Weights of a small GPT-style language model, trained from scratch on English Wikipedia: 989M tokens.
Each number is 200 + 30 x the weight over its row's rms, rounded and kept within 0 to 999. Layers, rows and columns count from 0. The size before them is the row's rms in percent of the matrix's.

# q: layer 5 attention query, 512x320, rms 0.0877, rows 470-511, columns 128-191
# k: layer 5 attention key, 512x320, rms 0.0907, rows 470-511, columns 128-191
# v: layer 5 attention value, 512x320, rms 0.119, rows 448-458, columns 128-191
# o: layer 5 attention output (transposed), 512x320, rms 0.141, rows 448-457, columns 128-191
q470,111,220,173,152,171,212,284,236,180,142,200,158,191,211,203,138,185,212,178,209,191,203,211,173,202,164,257,188,211,190,190,182,150,156,173,190,181,192,137,193,208,207,158,160,232,169,138,260,183,197,191,217,168,133,204,175,188,186,191,194,235,162,163,149,154
k470,111,192,218,181,215,164,260,210,191,195,192,185,202,226,235,205,205,192,289,214,164,223,216,184,176,239,280,163,158,182,216,220,169,210,109,185,214,195,198,184,218,181,238,205,211,220,183,213,167,249,197,170,197,194,194,241,212,223,226,209,323,168,193,198,166
q471,111,133,202,253,233,164,179,183,217,201,183,209,214,164,219,173,192,202,144,213,196,276,204,179,175,231,190,216,215,168,174,247,206,214,247,249,148,169,179,198,157,195,205,218,204,233,229,233,224,216,209,179,131,168,144,217,207,186,226,175,194,217,225,169,217
k471,108,176,246,217,193,224,167,184,148,234,190,210,220,139,203,171,247,177,163,213,186,221,181,163,218,242,192,220,239,177,165,198,280,211,200,231,187,125,185,215,166,197,271,200,181,174,197,201,223,249,231,177,195,194,185,147,245,240,183,200,195,234,181,161,243
q472,128,212,229,140,195,162,192,200,177,194,195,224,149,230,225,208,190,179,205,219,137,145,257,212,138,203,170,218,209,196,169,181,201,175,146,208,197,231,204,209,218,172,245,258,145,211,180,190,210,231,187,159,194,182,172,218,190,213,192,245,171,204,169,199,211
k472,116,187,180,156,218,213,216,203,215,230,204,201,214,185,246,185,191,198,226,214,217,211,251,207,211,219,217,243,169,176,204,211,270,191,188,149,212,185,241,208,179,228,204,173,141,202,204,223,212,184,156,223,140,237,209,203,170,198,260,142,190,132,207,194,256
q473,114,232,198,263,205,181,184,182,162,192,162,226,228,224,174,200,147,155,186,203,173,273,173,180,200,171,182,186,180,179,172,174,197,168,204,212,199,192,223,168,229,224,261,207,260,220,209,193,183,216,211,202,207,172,228,210,203,212,220,136,220,174,212,188,140
k473,115,239,250,195,129,214,228,211,227,201,198,155,176,198,222,216,165,167,165,173,194,196,215,147,235,179,203,236,213,227,164,212,167,194,199,220,166,172,173,200,213,201,192,214,217,278,277,183,188,156,160,215,229,210,258,174,173,187,189,159,214,162,193,158,197
q474,117,263,181,144,183,230,212,209,206,230,152,181,135,208,225,279,194,172,217,187,209,155,180,188,183,181,182,228,205,180,229,198,233,162,273,174,220,230,215,192,149,210,155,173,174,168,181,198,188,192,195,219,208,184,135,176,188,206,222,191,209,198,186,221,227
k474,109,215,228,203,130,179,120,226,157,149,191,243,188,202,209,238,229,176,186,228,183,198,251,180,152,233,214,177,242,221,169,153,188,159,171,252,160,219,244,181,226,143,224,181,198,227,193,199,207,188,177,184,251,219,230,189,213,260,188,205,201,182,189,177,211
q475,110,213,212,162,206,190,172,211,175,186,179,177,228,149,185,205,194,216,214,190,191,246,172,255,171,214,164,165,242,185,199,199,173,217,202,230,162,170,265,158,177,244,179,222,214,186,186,208,225,106,247,215,183,170,226,193,175,187,207,190,150,191,211,195,225
k475,106,173,265,181,147,181,236,225,220,203,208,171,222,198,186,202,173,206,131,235,204,228,242,238,212,182,230,173,228,164,193,222,198,233,207,177,248,145,224,163,254,196,245,163,172,193,184,221,198,186,197,250,187,249,159,190,217,162,189,179,215,180,188,141,227
q476,106,235,192,249,192,199,250,178,208,198,227,159,204,197,202,204,204,173,170,248,207,227,220,196,227,200,233,163,196,213,191,195,193,225,170,183,175,191,210,219,193,188,201,216,204,182,178,208,214,170,220,143,205,232,236,244,237,211,172,223,233,229,256,244,184
k476,105,224,245,247,207,245,208,174,225,210,237,195,213,200,203,123,162,216,171,210,199,183,207,146,245,207,193,144,199,202,208,171,237,176,186,229,213,230,193,230,183,212,223,135,222,207,203,194,176,202,187,169,199,157,211,265,204,186,231,254,191,186,189,244,185
q477,111,232,201,166,214,184,210,180,236,197,218,159,172,173,170,186,202,235,155,215,223,200,217,186,242,185,226,217,205,233,200,184,172,182,193,218,186,221,171,161,189,213,204,207,225,215,244,209,212,220,163,192,160,239,197,193,223,232,244,244,156,236,255,173,186
k477,105,227,259,212,236,197,174,204,220,158,217,166,194,203,208,224,189,221,213,183,188,179,194,180,249,199,139,237,225,203,183,253,138,211,190,161,195,175,211,238,240,234,162,218,143,212,188,221,175,250,124,147,231,185,175,224,176,199,216,207,204,177,190,239,165
q478,117,247,144,148,211,280,179,215,226,180,195,243,143,170,249,175,236,177,233,213,211,151,187,176,204,164,188,212,194,210,243,177,233,229,237,198,180,233,222,202,226,235,180,216,188,170,179,263,182,215,169,174,254,221,174,216,201,193,237,180,215,168,201,228,168
k478,112,230,213,209,208,202,190,230,159,194,216,160,180,215,140,206,207,243,195,227,180,159,210,184,248,215,150,214,196,231,220,185,230,222,208,209,179,232,225,237,205,245,211,177,219,127,191,280,164,177,205,221,212,183,200,182,167,205,220,189,208,212,213,267,231
q479,119,195,214,208,181,171,251,199,193,191,192,185,209,169,169,148,192,203,263,238,254,155,202,213,278,232,175,239,207,245,222,188,195,208,210,233,178,213,165,219,206,184,200,210,153,234,238,210,188,199,162,227,200,218,203,192,252,195,142,182,247,194,200,224,203
k479,109,190,238,213,147,148,234,209,272,239,224,185,204,201,161,255,193,227,217,204,193,164,184,204,239,237,176,226,218,228,186,207,181,242,226,196,198,224,192,198,167,200,174,272,185,225,181,162,210,183,205,214,209,233,166,201,150,220,164,214,179,200,180,212,158
q480,060,253,171,187,232,208,223,207,214,208,225,157,210,194,199,186,235,257,241,183,167,225,204,237,189,198,270,224,207,238,202,233,193,215,201,205,204,161,185,212,215,193,209,194,211,141,241,176,218,138,245,182,200,200,164,179,209,205,175,131,162,276,219,205,187
k480,063,215,239,221,221,146,169,221,163,228,185,184,201,207,156,216,210,164,166,220,180,166,185,158,201,239,160,164,156,175,185,182,189,230,192,192,215,209,200,155,161,178,186,200,235,157,164,196,164,177,203,190,257,188,181,165,203,168,244,208,204,168,185,220,174
q481,062,192,158,160,173,185,172,206,174,173,175,231,132,224,217,180,198,201,232,203,172,202,176,215,239,246,188,180,204,151,200,208,166,168,254,230,223,199,191,170,190,130,221,220,215,212,180,226,178,163,212,158,192,209,189,172,198,246,256,174,175,206,214,190,212
k481,064,163,171,167,181,217,238,176,252,250,200,202,211,183,230,251,257,146,179,200,175,202,162,210,226,183,212,222,185,152,220,173,253,175,188,171,164,180,219,191,185,223,172,209,161,194,241,196,124,264,170,262,166,218,242,207,204,216,237,182,291,188,175,174,185
q482,062,202,203,160,150,214,212,197,224,235,242,217,223,142,177,212,190,206,201,196,179,206,190,241,219,172,193,242,116,261,241,168,191,164,239,188,195,264,230,174,174,223,211,229,206,216,219,220,237,209,166,196,212,182,165,178,214,188,150,209,210,219,195,184,208
k482,066,235,164,233,194,209,179,232,203,175,230,223,191,176,178,185,176,160,195,145,241,212,233,163,219,171,193,166,186,174,212,187,239,212,210,169,175,135,197,204,226,191,126,229,211,180,202,243,165,176,166,158,237,210,173,197,154,205,210,183,194,183,142,231,236
q483,068,230,179,224,236,223,221,228,183,171,164,237,148,250,203,180,209,198,225,209,248,182,255,125,166,212,187,193,234,172,195,173,211,205,231,220,190,142,237,217,242,184,199,196,245,215,241,180,248,181,228,162,173,236,225,208,156,172,152,238,149,194,189,186,220
k483,073,176,152,229,185,164,187,198,226,187,207,189,214,188,194,191,191,185,251,205,213,182,228,236,224,234,178,216,196,230,203,230,207,189,182,200,242,115,221,207,168,182,178,213,214,186,173,206,132,190,232,202,203,193,210,205,211,172,208,173,201,180,198,175,200
q484,066,221,241,217,210,246,252,180,193,213,222,185,194,194,237,181,173,192,193,194,240,178,199,180,181,191,250,168,147,242,227,231,240,165,248,217,154,204,199,212,186,250,204,179,199,234,195,198,174,171,199,202,147,207,140,185,173,189,188,230,236,168,201,259,199
k484,065,190,161,193,197,218,190,192,144,230,189,161,163,201,97,202,175,188,188,254,220,171,268,154,225,231,171,168,207,179,205,195,196,226,230,192,183,175,200,225,247,162,201,224,203,169,230,224,177,150,208,215,240,177,206,233,272,189,194,208,182,240,247,209,251
q485,069,175,218,197,217,215,224,192,161,223,219,212,209,173,170,204,225,171,147,208,265,202,200,238,202,227,136,265,166,228,191,172,211,181,186,212,156,167,176,206,214,208,230,194,227,221,235,200,216,189,212,196,228,175,227,220,269,249,199,207,250,192,192,222,180
k485,071,216,196,257,218,178,203,244,175,184,196,179,168,218,226,247,196,199,243,170,209,206,255,197,182,223,185,250,165,227,172,175,162,188,207,178,208,153,194,180,192,168,187,188,231,204,154,162,179,175,233,177,210,190,160,165,203,155,198,256,123,203,181,192,246
q486,071,176,154,162,183,164,212,189,203,166,239,215,207,196,205,200,178,219,172,235,257,194,207,261,165,185,185,245,232,217,216,213,168,198,183,217,180,160,204,176,199,210,234,196,213,198,220,175,200,191,203,248,220,169,200,210,225,247,239,188,130,218,205,218,211
k486,070,201,218,217,185,214,224,188,206,219,252,248,220,194,216,198,207,212,202,197,210,248,145,172,187,177,197,205,227,229,200,210,169,258,187,225,170,245,176,241,125,210,206,212,145,188,132,218,152,251,165,186,176,248,250,245,195,210,239,182,274,194,224,240,170
q487,074,192,194,255,227,235,211,230,167,236,220,185,173,203,169,227,225,174,201,192,211,201,244,152,210,248,191,195,186,223,149,174,193,226,187,225,197,198,268,185,225,217,214,238,252,196,235,208,226,153,141,212,214,194,186,163,213,169,190,232,165,220,186,170,238
k487,075,218,215,277,201,245,208,184,216,249,193,147,195,218,146,216,203,181,276,191,208,214,240,191,227,245,151,159,184,217,187,205,182,142,188,200,202,127,171,132,187,203,178,219,208,225,185,190,210,159,201,212,248,188,185,192,202,185,197,226,236,187,222,182,232
q488,062,182,177,187,221,144,201,216,149,151,237,187,134,178,216,223,160,194,178,192,190,190,224,196,154,200,203,193,179,249,156,162,245,177,228,184,189,150,186,217,225,197,187,235,174,227,172,211,225,171,189,228,209,230,222,217,228,185,221,249,174,220,201,207,202
k488,067,170,151,235,228,194,183,259,183,188,230,182,132,184,210,248,249,197,171,209,226,198,192,155,190,200,213,228,234,162,215,229,173,210,198,143,196,218,225,275,239,196,180,160,237,198,235,169,197,198,222,201,236,185,216,244,244,209,184,175,164,201,208,165,210
q489,076,234,228,169,232,181,225,216,210,179,162,207,200,226,233,211,219,247,195,217,162,234,200,181,166,243,206,177,166,209,138,191,195,177,132,205,234,173,230,173,204,173,185,166,163,195,232,167,222,214,139,183,188,198,164,210,234,216,201,232,158,253,180,194,216
k489,078,105,173,118,238,220,200,214,170,179,191,239,215,195,191,218,218,173,217,200,160,193,218,155,193,188,238,318,207,190,235,128,197,197,149,226,212,226,218,249,211,181,215,232,238,194,200,182,180,187,252,203,130,152,221,183,210,204,192,199,192,217,207,191,150
q490,076,169,190,214,250,241,262,194,146,238,176,165,173,243,155,170,214,197,183,245,180,221,237,177,236,225,178,236,182,143,181,226,175,220,223,239,134,165,212,183,239,217,215,212,252,187,164,176,232,154,204,195,188,193,185,145,259,208,168,270,231,213,162,224,208
k490,067,159,234,206,200,156,133,180,177,244,209,266,182,193,230,212,175,186,230,195,223,190,203,210,182,218,167,167,207,207,203,240,198,242,186,179,212,229,174,169,192,228,154,215,185,190,230,183,170,193,168,119,207,184,184,139,213,195,185,172,165,195,191,217,228
q491,074,209,214,183,200,196,175,194,227,151,193,145,221,176,106,175,249,198,220,209,189,210,208,237,194,169,200,184,202,202,211,216,167,216,141,233,224,245,163,207,183,200,204,197,138,213,216,263,180,189,191,164,167,221,139,205,198,192,190,214,192,192,163,147,220
k491,081,233,200,198,189,210,265,180,182,204,176,238,246,189,235,158,192,238,172,215,162,237,148,183,166,187,230,193,166,206,225,198,221,245,161,201,195,224,214,214,170,226,231,245,206,215,136,231,212,224,245,198,122,167,197,182,221,245,218,183,201,215,198,268,185
q492,075,214,247,247,215,302,274,233,196,173,187,201,204,190,160,200,212,155,185,197,172,202,205,216,214,235,180,251,240,206,219,191,143,175,214,215,240,141,177,193,235,191,244,196,194,205,213,193,241,195,165,150,239,204,169,198,236,205,156,216,221,222,198,152,236
k492,085,154,197,234,191,221,210,221,169,194,234,180,214,190,186,222,189,174,274,170,214,189,237,182,238,246,183,207,200,177,192,222,199,174,152,175,257,212,222,196,186,167,201,240,219,216,153,206,252,222,189,229,195,208,159,203,225,181,239,242,159,239,162,176,204
q493,091,205,178,130,173,216,191,162,191,179,145,181,181,223,247,181,183,239,213,146,211,213,194,225,181,198,259,206,197,156,209,245,155,172,173,214,198,216,199,228,167,203,181,207,224,203,160,192,170,233,236,187,182,190,206,216,189,218,234,170,179,177,199,225,179
k493,086,247,239,191,227,154,205,161,189,162,223,238,229,148,246,188,162,233,193,187,132,239,143,184,189,164,237,222,177,225,152,154,209,200,158,227,149,226,197,259,157,179,197,209,197,211,198,200,197,236,212,145,173,144,229,253,199,196,175,216,176,241,159,209,255
q494,074,152,194,248,222,237,244,201,184,249,277,226,182,208,217,207,235,190,155,168,211,209,206,150,229,229,202,201,228,239,186,261,232,212,202,166,170,171,198,193,187,205,187,184,189,204,235,244,209,186,214,220,253,217,215,155,200,147,208,238,214,215,213,128,205
k494,091,208,187,226,190,197,153,198,188,223,178,211,229,219,242,234,191,207,194,152,171,199,212,193,227,205,167,214,127,202,269,208,144,213,171,220,209,192,246,160,223,234,170,188,231,212,198,195,198,167,201,208,255,182,207,233,283,173,188,194,221,211,210,150,206
q495,101,177,208,213,206,230,192,246,200,228,223,198,240,211,282,198,181,185,198,189,218,240,200,167,187,208,214,231,193,258,104,173,159,262,189,246,166,159,235,170,229,197,205,174,184,271,265,228,217,204,170,238,213,165,234,228,217,224,225,153,241,195,225,217,201
k495,087,177,155,215,195,234,189,229,159,193,177,216,191,212,165,125,248,250,178,165,233,198,199,168,165,236,197,224,253,187,175,199,188,177,162,174,229,188,214,211,215,194,158,202,228,194,216,185,209,217,189,188,195,201,165,162,180,204,205,201,196,205,197,156,203
q496,080,244,178,236,188,224,162,158,241,189,184,221,219,207,203,143,186,215,198,185,207,179,171,287,195,172,160,190,184,292,187,187,222,228,329,185,206,218,198,216,138,228,174,238,194,148,218,215,211,212,239,195,171,204,174,150,185,182,167,210,155,242,145,234,205
k496,093,207,180,211,201,217,215,197,177,188,168,263,222,148,193,176,178,191,177,211,199,192,178,205,205,230,204,187,236,177,199,203,255,210,215,169,178,180,183,189,157,209,234,203,166,224,171,216,162,171,170,168,178,216,177,200,120,223,277,203,210,164,194,235,180
q497,102,173,213,209,179,223,158,205,208,208,184,190,176,186,235,204,170,198,199,195,218,167,196,199,184,252,162,180,205,194,188,183,122,187,211,264,241,228,208,262,211,161,208,202,185,241,203,220,231,148,201,238,263,238,178,163,247,189,222,222,172,207,217,182,202
k497,091,158,231,229,222,222,165,175,247,144,202,223,186,186,154,197,190,235,225,230,206,196,234,178,207,206,201,201,171,197,237,180,206,141,167,201,232,225,225,267,192,238,166,200,221,271,169,225,183,156,237,204,194,159,191,200,208,254,186,238,216,173,180,195,194
q498,098,205,245,213,224,188,186,198,202,207,220,138,222,145,233,183,183,210,259,204,169,184,191,213,198,183,168,229,213,234,200,215,204,193,185,195,177,155,175,258,159,220,202,223,143,161,164,212,164,216,221,192,202,205,239,160,253,171,237,173,192,219,199,137,147
k498,104,182,218,247,177,222,198,197,170,209,186,200,236,174,161,224,180,207,226,156,206,208,188,150,238,258,203,195,189,215,195,224,161,212,222,183,191,201,182,206,217,168,163,182,214,232,241,163,227,194,273,197,217,192,176,157,274,161,156,201,158,224,199,154,181
q499,097,137,155,179,196,171,184,222,173,160,237,155,189,154,168,153,200,238,273,229,246,270,181,232,190,130,166,272,242,201,165,200,158,122,153,204,203,185,166,225,210,199,223,227,217,223,184,187,180,214,224,186,265,165,181,220,199,201,195,187,189,226,179,164,212
k499,112,179,177,187,228,175,206,201,243,211,229,226,177,177,170,232,242,216,193,198,235,230,209,224,177,150,176,241,192,178,163,189,226,207,183,257,223,179,172,219,218,193,187,196,176,169,201,178,207,231,239,220,232,247,264,168,225,219,151,219,201,218,213,224,162
q500,108,183,171,178,175,271,181,205,187,172,195,155,241,195,172,199,235,255,199,181,228,207,232,147,192,205,168,163,212,186,198,218,188,225,236,220,191,235,232,198,226,216,215,203,221,175,236,213,179,224,199,163,187,179,179,228,213,214,222,167,224,164,232,224,199
k500,101,199,185,133,198,233,162,272,158,173,206,196,178,184,221,220,189,173,196,184,204,222,197,204,207,200,226,233,165,197,156,218,157,144,139,262,189,250,274,199,180,204,242,180,185,148,199,209,264,179,179,194,158,132,194,234,217,207,193,193,223,184,227,174,158
q501,140,225,194,177,206,215,185,226,215,201,227,213,180,138,168,157,220,183,232,148,222,156,157,192,182,185,187,254,204,221,185,213,214,220,225,184,207,231,155,217,164,261,214,226,226,208,183,184,176,261,178,218,183,183,240,223,213,227,282,114,211,201,205,183,169
k501,128,186,207,205,189,230,202,234,245,158,194,209,174,172,136,216,221,266,160,138,253,178,186,185,235,171,197,211,200,197,219,184,172,193,195,168,160,199,190,191,177,207,181,168,188,198,242,213,229,144,202,201,204,231,198,193,208,177,181,167,162,206,161,243,160
q502,130,269,179,197,155,219,165,204,240,160,179,215,191,163,206,188,210,212,216,205,180,190,177,232,185,202,198,259,196,232,210,204,226,210,204,180,189,184,137,204,150,184,216,225,212,195,207,197,213,245,155,145,203,208,236,160,166,245,210,210,225,168,243,190,173
k502,109,209,186,235,177,176,205,235,188,164,171,153,156,182,140,227,213,189,169,180,237,197,249,139,225,165,185,240,224,196,216,157,125,205,194,191,169,167,175,213,193,211,188,204,232,195,237,163,201,235,218,198,233,240,230,198,236,174,196,219,183,202,196,175,201
q503,123,241,183,193,204,185,213,234,272,217,254,233,170,178,210,194,182,253,250,190,192,131,186,210,184,232,192,143,200,217,230,209,174,213,229,160,210,225,185,209,188,165,194,193,175,192,154,200,178,257,187,215,213,226,211,196,228,168,207,204,236,196,191,213,163
k503,105,174,167,180,197,179,213,242,194,198,189,171,139,222,195,186,171,206,198,201,152,175,207,190,173,203,135,148,228,213,204,201,184,209,227,207,191,193,198,190,168,210,234,201,245,240,151,199,233,192,239,204,214,264,201,218,234,195,162,214,183,225,182,166,203
q504,125,164,165,166,214,192,183,236,168,199,189,210,207,208,153,231,156,218,192,224,179,199,210,158,174,212,179,232,197,208,173,212,159,174,151,173,234,235,249,158,172,222,211,172,205,222,193,203,209,175,132,226,226,160,170,170,193,204,216,214,190,173,228,138,191
k504,115,233,219,209,258,220,187,224,237,195,221,208,158,221,181,234,199,186,163,178,145,188,206,154,217,226,236,164,200,226,203,206,143,230,168,213,184,184,195,185,194,217,172,207,187,154,269,151,179,170,182,218,205,247,119,146,234,169,206,239,198,213,224,189,252
q505,115,226,203,189,199,224,202,225,173,222,241,166,127,220,208,183,217,223,226,249,255,227,169,146,273,178,195,245,207,222,200,145,269,200,217,184,179,266,209,247,203,204,229,190,163,107,249,216,185,205,232,191,193,215,183,156,228,194,159,201,183,213,165,202,189
k505,101,125,195,171,187,244,193,231,180,223,183,231,223,195,171,219,215,208,237,225,223,179,170,198,197,164,216,211,204,188,160,135,166,119,156,187,192,219,190,180,170,252,191,196,196,229,248,169,190,192,222,212,218,168,178,188,192,218,192,254,223,192,192,241,156
q506,115,200,178,173,241,149,249,208,234,190,191,223,204,202,217,191,192,197,188,255,164,223,187,180,249,222,264,202,195,238,198,165,220,191,214,188,227,204,206,166,217,167,262,182,203,190,131,306,242,210,177,263,178,183,172,162,148,206,202,185,227,208,184,232,223
k506,113,184,146,215,189,200,204,219,160,184,186,251,194,181,235,133,215,249,183,167,203,201,175,179,263,243,198,233,208,202,227,200,191,225,234,182,183,159,189,213,215,202,232,192,248,173,155,246,205,183,168,256,176,193,203,246,152,200,161,199,214,183,250,245,184
q507,121,173,216,234,175,213,257,226,229,243,223,268,186,209,250,183,186,218,196,211,149,190,217,179,225,198,193,210,160,179,232,208,174,195,148,152,207,263,211,241,153,194,213,211,227,244,167,271,207,221,224,194,252,204,147,237,171,219,205,244,177,222,191,182,232
k507,115,168,190,187,193,186,194,171,187,257,220,211,193,202,230,223,149,225,190,202,148,207,233,238,232,187,225,210,190,165,195,189,234,254,181,144,203,258,172,171,223,181,253,213,156,257,166,235,225,134,188,190,190,162,245,195,204,189,167,193,148,224,244,192,186
q508,109,191,164,192,181,141,198,193,198,190,193,155,268,253,216,201,229,223,181,169,237,205,222,197,200,183,166,196,178,192,244,192,217,223,168,133,163,236,202,212,232,150,146,205,158,179,248,210,205,198,205,192,173,212,209,152,200,225,211,156,243,235,239,194,171
k508,102,213,204,237,127,206,194,180,225,214,217,148,195,191,212,217,205,226,188,153,215,195,203,228,177,176,251,253,162,199,177,171,146,171,204,195,184,141,225,237,333,184,194,215,259,208,190,173,212,179,176,213,218,210,160,199,181,213,173,161,176,248,157,274,214
q509,119,203,156,185,177,240,248,230,211,202,175,235,167,133,184,262,197,228,237,216,134,192,198,219,205,242,154,199,176,202,195,236,250,211,196,175,218,233,275,273,199,195,201,189,240,194,214,211,175,278,228,223,199,194,225,217,151,208,201,217,216,163,177,166,167
k509,115,200,241,203,228,258,249,247,136,173,208,227,187,182,169,230,188,191,180,207,180,222,183,188,189,160,138,211,184,245,200,138,196,162,178,207,173,209,213,252,184,190,235,182,222,157,241,179,199,221,211,199,232,233,191,203,160,195,135,240,191,197,171,193,183
q510,113,223,215,180,234,187,207,138,161,199,268,161,185,143,242,215,231,208,187,185,159,196,209,187,173,196,220,268,197,238,163,208,169,211,138,216,205,211,196,200,223,204,198,250,181,215,224,170,135,163,176,200,206,197,160,224,211,196,219,224,244,202,176,190,156
k510,105,210,162,212,205,220,204,168,206,205,227,159,242,166,215,219,242,174,217,165,212,184,196,165,209,196,217,252,189,196,230,188,170,266,178,209,191,137,178,220,165,233,213,261,162,201,183,195,184,205,156,188,203,205,184,224,217,178,185,225,232,198,145,172,142
q511,116,216,149,198,152,211,210,186,210,222,225,198,169,216,199,209,197,225,236,295,221,193,204,204,168,214,161,175,190,209,219,209,208,232,201,186,167,193,215,168,237,247,227,231,205,166,230,241,211,147,188,171,203,155,182,194,198,207,182,189,194,235,265,165,235
k511,111,163,180,200,224,202,198,190,227,247,204,179,204,220,207,151,195,227,248,191,172,225,226,216,185,251,204,157,247,166,187,207,233,216,181,199,163,216,179,194,194,247,219,223,220,193,184,245,210,164,205,181,168,182,249,207,245,208,195,239,188,184,237,215,210
v448,086,207,199,183,191,190,222,234,223,229,233,203,220,168,204,283,199,249,202,203,205,137,182,171,219,174,239,204,258,208,217,241,189,223,206,229,134,177,232,203,234,148,214,238,194,205,214,235,220,254,208,175,177,163,233,216,183,177,171,191,212,248,202,220,158
o448,084,184,175,291,206,230,202,189,268,185,199,191,179,176,200,211,207,207,265,208,191,222,174,226,204,176,162,219,189,190,214,211,174,184,182,212,193,260,186,237,232,234,209,222,168,211,220,213,145,194,215,186,209,187,225,239,194,190,114,229,251,223,258,235,217
v449,086,188,202,193,234,216,204,163,217,154,216,186,215,217,199,162,194,178,217,159,163,187,222,234,215,225,221,189,187,185,205,218,166,226,220,181,191,187,191,157,210,185,235,222,123,194,207,202,196,200,158,225,166,187,173,206,220,186,238,163,220,175,193,241,200
o449,086,158,248,233,216,193,209,242,198,207,163,252,218,197,173,212,228,191,250,149,198,193,175,231,149,192,194,213,170,229,181,239,188,177,214,180,188,212,221,142,218,188,108,224,169,220,215,192,214,260,183,222,252,288,233,176,205,147,204,162,238,203,196,176,230
v450,086,212,208,168,225,185,154,189,196,224,193,276,153,214,183,207,236,178,151,235,218,178,210,165,274,147,179,211,260,211,192,190,210,193,209,208,222,147,215,218,175,209,220,170,158,202,229,221,170,202,166,215,181,179,228,243,185,197,244,175,285,211,172,211,179
o450,086,231,195,193,163,217,187,211,154,250,178,201,208,171,212,204,224,177,208,176,182,196,140,194,251,137,223,176,177,158,221,200,225,180,211,198,216,211,219,216,219,223,264,190,190,190,226,185,228,222,205,197,215,213,186,183,212,184,219,257,207,172,211,268,215
v451,082,190,184,198,183,222,236,198,130,173,139,212,210,148,198,197,198,168,200,230,227,183,213,225,157,181,186,222,164,176,191,219,250,185,217,170,186,217,239,180,188,219,200,194,135,168,231,175,233,172,164,197,224,209,193,184,212,165,153,193,124,199,223,208,173
o451,082,176,196,199,204,213,184,151,221,236,253,202,145,173,171,242,198,195,185,189,154,215,189,197,192,188,202,149,204,200,232,201,165,170,184,176,206,225,241,166,227,223,161,196,253,114,261,210,225,203,186,193,160,222,236,228,210,191,210,198,236,197,197,160,192
v452,089,251,205,199,231,209,155,219,186,205,172,212,213,220,144,216,145,207,161,160,209,282,163,180,223,226,242,193,205,222,167,183,222,137,197,205,283,221,162,209,172,189,220,196,227,185,199,202,215,228,210,236,173,185,202,155,156,167,158,219,215,191,237,226,198
o452,086,194,146,224,160,234,232,230,197,218,204,243,220,188,210,156,209,157,220,212,160,202,211,115,222,149,205,199,196,186,178,161,243,143,218,251,206,172,147,206,174,233,185,168,164,251,205,219,165,176,201,194,143,258,192,170,226,208,204,181,141,181,206,194,201
v453,090,88,248,146,205,224,194,200,231,205,197,235,148,193,188,179,195,154,250,186,171,224,206,231,166,224,223,238,216,162,153,172,197,188,170,180,201,175,212,212,203,151,187,218,212,211,194,199,201,197,176,258,187,175,184,153,190,205,253,196,204,175,269,169,213
o453,090,210,170,195,169,243,202,234,230,218,178,214,190,207,218,182,177,227,163,217,181,197,129,260,137,217,212,224,219,189,190,228,216,216,201,195,176,202,198,178,211,171,179,128,177,224,170,279,188,179,198,225,211,201,155,175,279,200,164,212,211,198,237,176,180
v454,087,188,187,176,140,156,177,202,165,199,173,226,202,159,245,208,213,173,248,231,202,210,204,231,174,169,210,165,188,179,244,220,206,231,239,207,235,203,189,121,212,214,138,203,159,126,190,229,219,171,193,211,209,188,199,179,243,210,190,178,197,206,210,201,227
o454,086,181,261,198,190,192,228,175,228,207,252,188,165,157,127,181,252,201,223,222,217,173,272,207,189,229,221,252,242,188,175,172,169,238,224,184,239,189,242,225,172,162,199,186,184,197,198,190,167,219,203,196,214,145,190,202,217,218,196,182,183,155,176,210,263
v455,090,172,191,193,227,134,185,221,220,186,155,193,198,199,222,190,181,152,280,148,196,194,146,201,199,154,176,193,190,170,179,208,156,196,205,244,199,137,183,246,244,161,185,183,193,221,212,179,221,181,168,138,197,224,212,186,208,213,213,189,165,234,207,196,171
o455,091,242,237,204,205,214,192,184,219,238,226,245,193,184,202,177,219,231,220,156,219,173,206,187,142,154,201,235,263,249,203,192,176,206,149,185,151,166,174,224,215,210,165,216,195,190,224,211,192,208,234,145,206,227,237,236,223,174,164,203,241,209,228,168,240
v456,088,260,202,194,165,190,251,188,188,216,231,220,191,136,202,206,215,222,206,217,187,185,212,197,189,232,190,183,155,213,215,183,181,244,180,157,223,173,213,183,171,232,195,214,239,171,191,187,234,220,183,209,221,201,197,193,235,229,205,170,202,187,233,181,198
o456,087,165,221,195,192,235,194,202,165,190,237,185,190,181,244,188,194,188,158,159,178,172,185,233,129,231,256,183,161,160,174,178,190,181,194,189,192,221,253,197,201,174,211,223,180,216,145,222,184,216,200,199,177,166,219,181,186,250,194,193,147,225,184,213,205
v457,101,184,232,188,202,148,243,205,234,155,191,220,177,153,256,182,193,188,215,255,181,138,209,200,155,241,174,150,182,173,200,222,152,261,155,179,184,177,221,190,241,218,217,180,195,209,206,190,207,216,183,206,180,156,214,199,202,178,206,199,244,191,295,203,207
o457,101,182,249,191,186,178,267,228,254,219,140,217,179,197,193,265,232,166,204,227,142,212,185,266,151,166,188,206,219,194,191,159,250,248,180,143,182,205,214,184,198,181,162,218,227,232,217,236,197,248,193,199,193,244,193,181,199,198,209,239,216,149,197,227,187
v458,082,220,184,234,148,179,201,211,173,224,166,205,180,238,197,208,183,176,156,226,193,221,228,175,185,191,221,185,162,158,194,188,186,218,212,179,223,194,147,181,234,270,192,169,132,165,117,164,167,210,218,151,214,163,227,196,233,195,197,221,208,217,212,190,201